python train.py --positions="rope" --bias="none" --init_std_qkv=0.038 --final_lr_fraction=0.1
Each number is 128 + 24 x the weight over the matrix's rms, rounded and kept within 0 to 255. Layers, rows and columns count from 0.

# layer 5 MLP down, 512x1536, rms 0.0412, rows 428-448, columns 1152-1215
[[148 148 159 125 101 117 157 151 179 164 163 117  94 117 111 144 117 145 115 133 102 131  89 147 135 141  93 160 131 119 139 165 108 155 163 107 116 115 153 144  93 127 103 124 125 131 160 148 107 151 131 176 112 145 117 127 144 130 147 161 103 126 146 142]
 [151 186 167  79 123 145 105 105 114 117 154 174 177 108 119 152 165 150 150 119 147 133 221 155 119 144 112 147 141 107 121 125 137 168 110 126 126 136 146 178 139 139 161 101 143 130 130 143 137 123 140 126 101 117 140 136 122  71 109 163 122  98 148 117]
 [161 120 117 115 127 126 122  99 150 121  78 125 137 171 163  84 150 151 143 104 124 133 130 145 126 141 111 117  99 141 109 107 121 151 160 177 156  98 134 146 164 106 133 156 109  96 123 137 114 142 133 153 129 109 145 164 128 142 158 173  93 124 121 146]
 [145 144 140 136  96 130 106 121 140 122 129 141 149 160 132 106 180 148 161 141 158 173 139 130  77  98 137 159 164 142  87 111 150 124  95 126 100 144  84 127 136 106 149 150 124 118 161 118 104 138 130 192 115 104  78 162 162 112 141 153 158  95 144  97]
 [144 130 138  87 119  99 162 152 136 123  87 122 107 122 148 102 118 174  97 105 125 154 146 103 122 115 110 146 164  93 114 145 127 130 116 131 127 156 147 136 137 120 133 115  94 100 114 102 171 125  61  90 106 124 119 151 125 131 128 149 169 126 124 139]
 [200 107 141 130 131  99 110 107 128 144 161 101 184 102 140 134 113  88 119  92 117 113 159 124 127 115  98 175 112 142 161 140 128 121 115 128 148 167 119 165 139 114 127  65 115 180 150 129 107 105  71 110 181 119 118 150 123 151 121 101 128 144 143 147]
 [171 131 142 101 122 177 142 120  86 153 139 152 170  87 145  93 112 228 120 101 143 149 122  99 119 132 159  98 137  85 137 153 156 137 137 129 151 114 105 114 125 126  95 114 145 115  97 154 150 139 109 125 116 139 152 112 127 125 168 142 120 118 136 106]
 [121  94 116 149 130 140 136 141  83 132  97 102 121 100  91 149 119  98 154 148  89 133 130 110 156 163 121 125 106 118 134 127  92 171  86 133 115 123 171 142 106 118 126 116 142 130 150  88 136 143 146  94 104 147  82 113 112 109 145  75 136 182 128 166]
 [156 164 178  96 189 140  84 159 137 150  67  90 134 117 130 144 119 109 114 100 131 144 170 132 108 108 143 125 139 115 169  92 126 123 110  94 140 151 156 123 132 142 154 175 127  84 161 134 111 122 131 166 107  97 106 139 159 135 103 114 112 138 144 179]
 [112 112 100 144  96 149 128  96  73 147 159  87  59 158 139 166 126 131 169  97 140 109 129  92 101 142 101 135 132  89 124 139 142 176 143 142 142 135 127 121 119 163 126 133 119  89 130  98 147 140 151 147 141 146 116 107 130 142 108 132 142 129 135 138]
 [134 130 174 136 125 112 121 156 106 187 167 150 131 140  90  85 143 164 154 131 157 168 135 119 119 102  97 108 120 114 164  77 148 144 112 113  79 150 151 178 126 142 105 127 118  83 109 106 121 169 130 142 170 131 136 117  96 117 138 103 119 114 155 135]
 [128 107 162 127 141 150 131 163 123 175 129 125 146 135 138 148 147  80 129 121 117 132 109 138 130 141 118 130 145  99 125 161 124 163 167 189  92 159 118 144 114 110 121 145 166 143 159 158 109 110 105  85 121 106 125 136 150 108 185 163 104 122 106  84]
 [104 105 141 130 130 141 119 134 135 139 160 104 132  84 164 119 133 184 158 151 147  91 122 161 143 148 141 114 132 118 158 105 130 122 112  94 140  75  84 125 154 113 167 155 113 135  96 149 116 115 138 166 120 117 132 136 115 125 101 114 111  53 105 132]
 [119  71 135 139 131 161 130 103 147 180 159 139 109 117 120 115 133 141 120 138 127  95 127 124 151 138 118 137 133 139 135 151 132 133 123 158 118 150 110 107 149 158 148 108 141 134 102 102  88 123  75 131 198 126 125 132  96 141 139 141 130 144 176 147]
 [111 135 108 137 135 120 128 175 142  91 146 141  90 158 138 143  55 162 142 117  95 164 105 111 137 149 120 138 123 181 104 158 124 121 127 107 127 147 112 139 116 143 120 158  99 150 102 140 177 106 149 124 113  85 128 132 102 163  85 160  86 145  94 113]
 [144 143 133 140 102 132 113  93 112 111 172 104 126 112 126 142 129  66 121 140  98  72 118 145 156 117 130 124 123 111 113 130 173 117  84 124 124 115 145 115 131 115 128 145 128 171 134 118 161 145 149 103 137 160 120 149 136 128 152 135 144 112 139 115]
 [154 108 113  99  65 108 120 106  82 138 154 120 124 149 106  89 111 169 123 160 124 101 103 141 139 169 129 171  96 120  83 130 154  81 172 112 174 134 180 152 101 113 102  90 135 113 148 124  91 113 134 144  98 132 137 154 123 111 111 162  97 141 156 129]
 [175 137 103 121 105 113 151 143 133 126 130 144 162 149 146 130  87 109 122 103 112  99 100 126 137  68 110  96 116 121 144 142 137  96  99 122 201 146 120 160 159 110 105 108 142 167 131 150 138 123 130 129 148 131 145 135 110 143 186 128 115 130 148 116]
 [127 113  85 152  99  80 109 212 139 133 117 120 152  85 118 133 147 128 127 138 134 124 156  96 115 124 130 135 129 146 123 135 116  82 119 128 127 117  80 108 117 113  94 119 130 156 139 151 140  99 173 180 117 105 147 162 125 143 103 104 141 123 105 179]
 [125 125 124 132  97 100  82 168 133 111 144 153 111 111 106 134 132  88 135 128 134 128 114 130 148 138  86 126 133 140 141 153  90  95  62 101 112 129 126 113 149  94 153 115 130 110 146 110  88 131 119 130  89 140 117 106 108 121 126 170 156 150 116  89]
 [133 114 140 146 128  99 128 114 146 158  46  73 108 148 114 118 119 107 164 144 125 123 145  95 146  74 154 131 130 107 181 141  81 146 198 123 115 131 163  90 104 152  94 108 103  87 152 124 151 110 132 107 148 178 119 156 130 129 136 111 103 131 140 145]]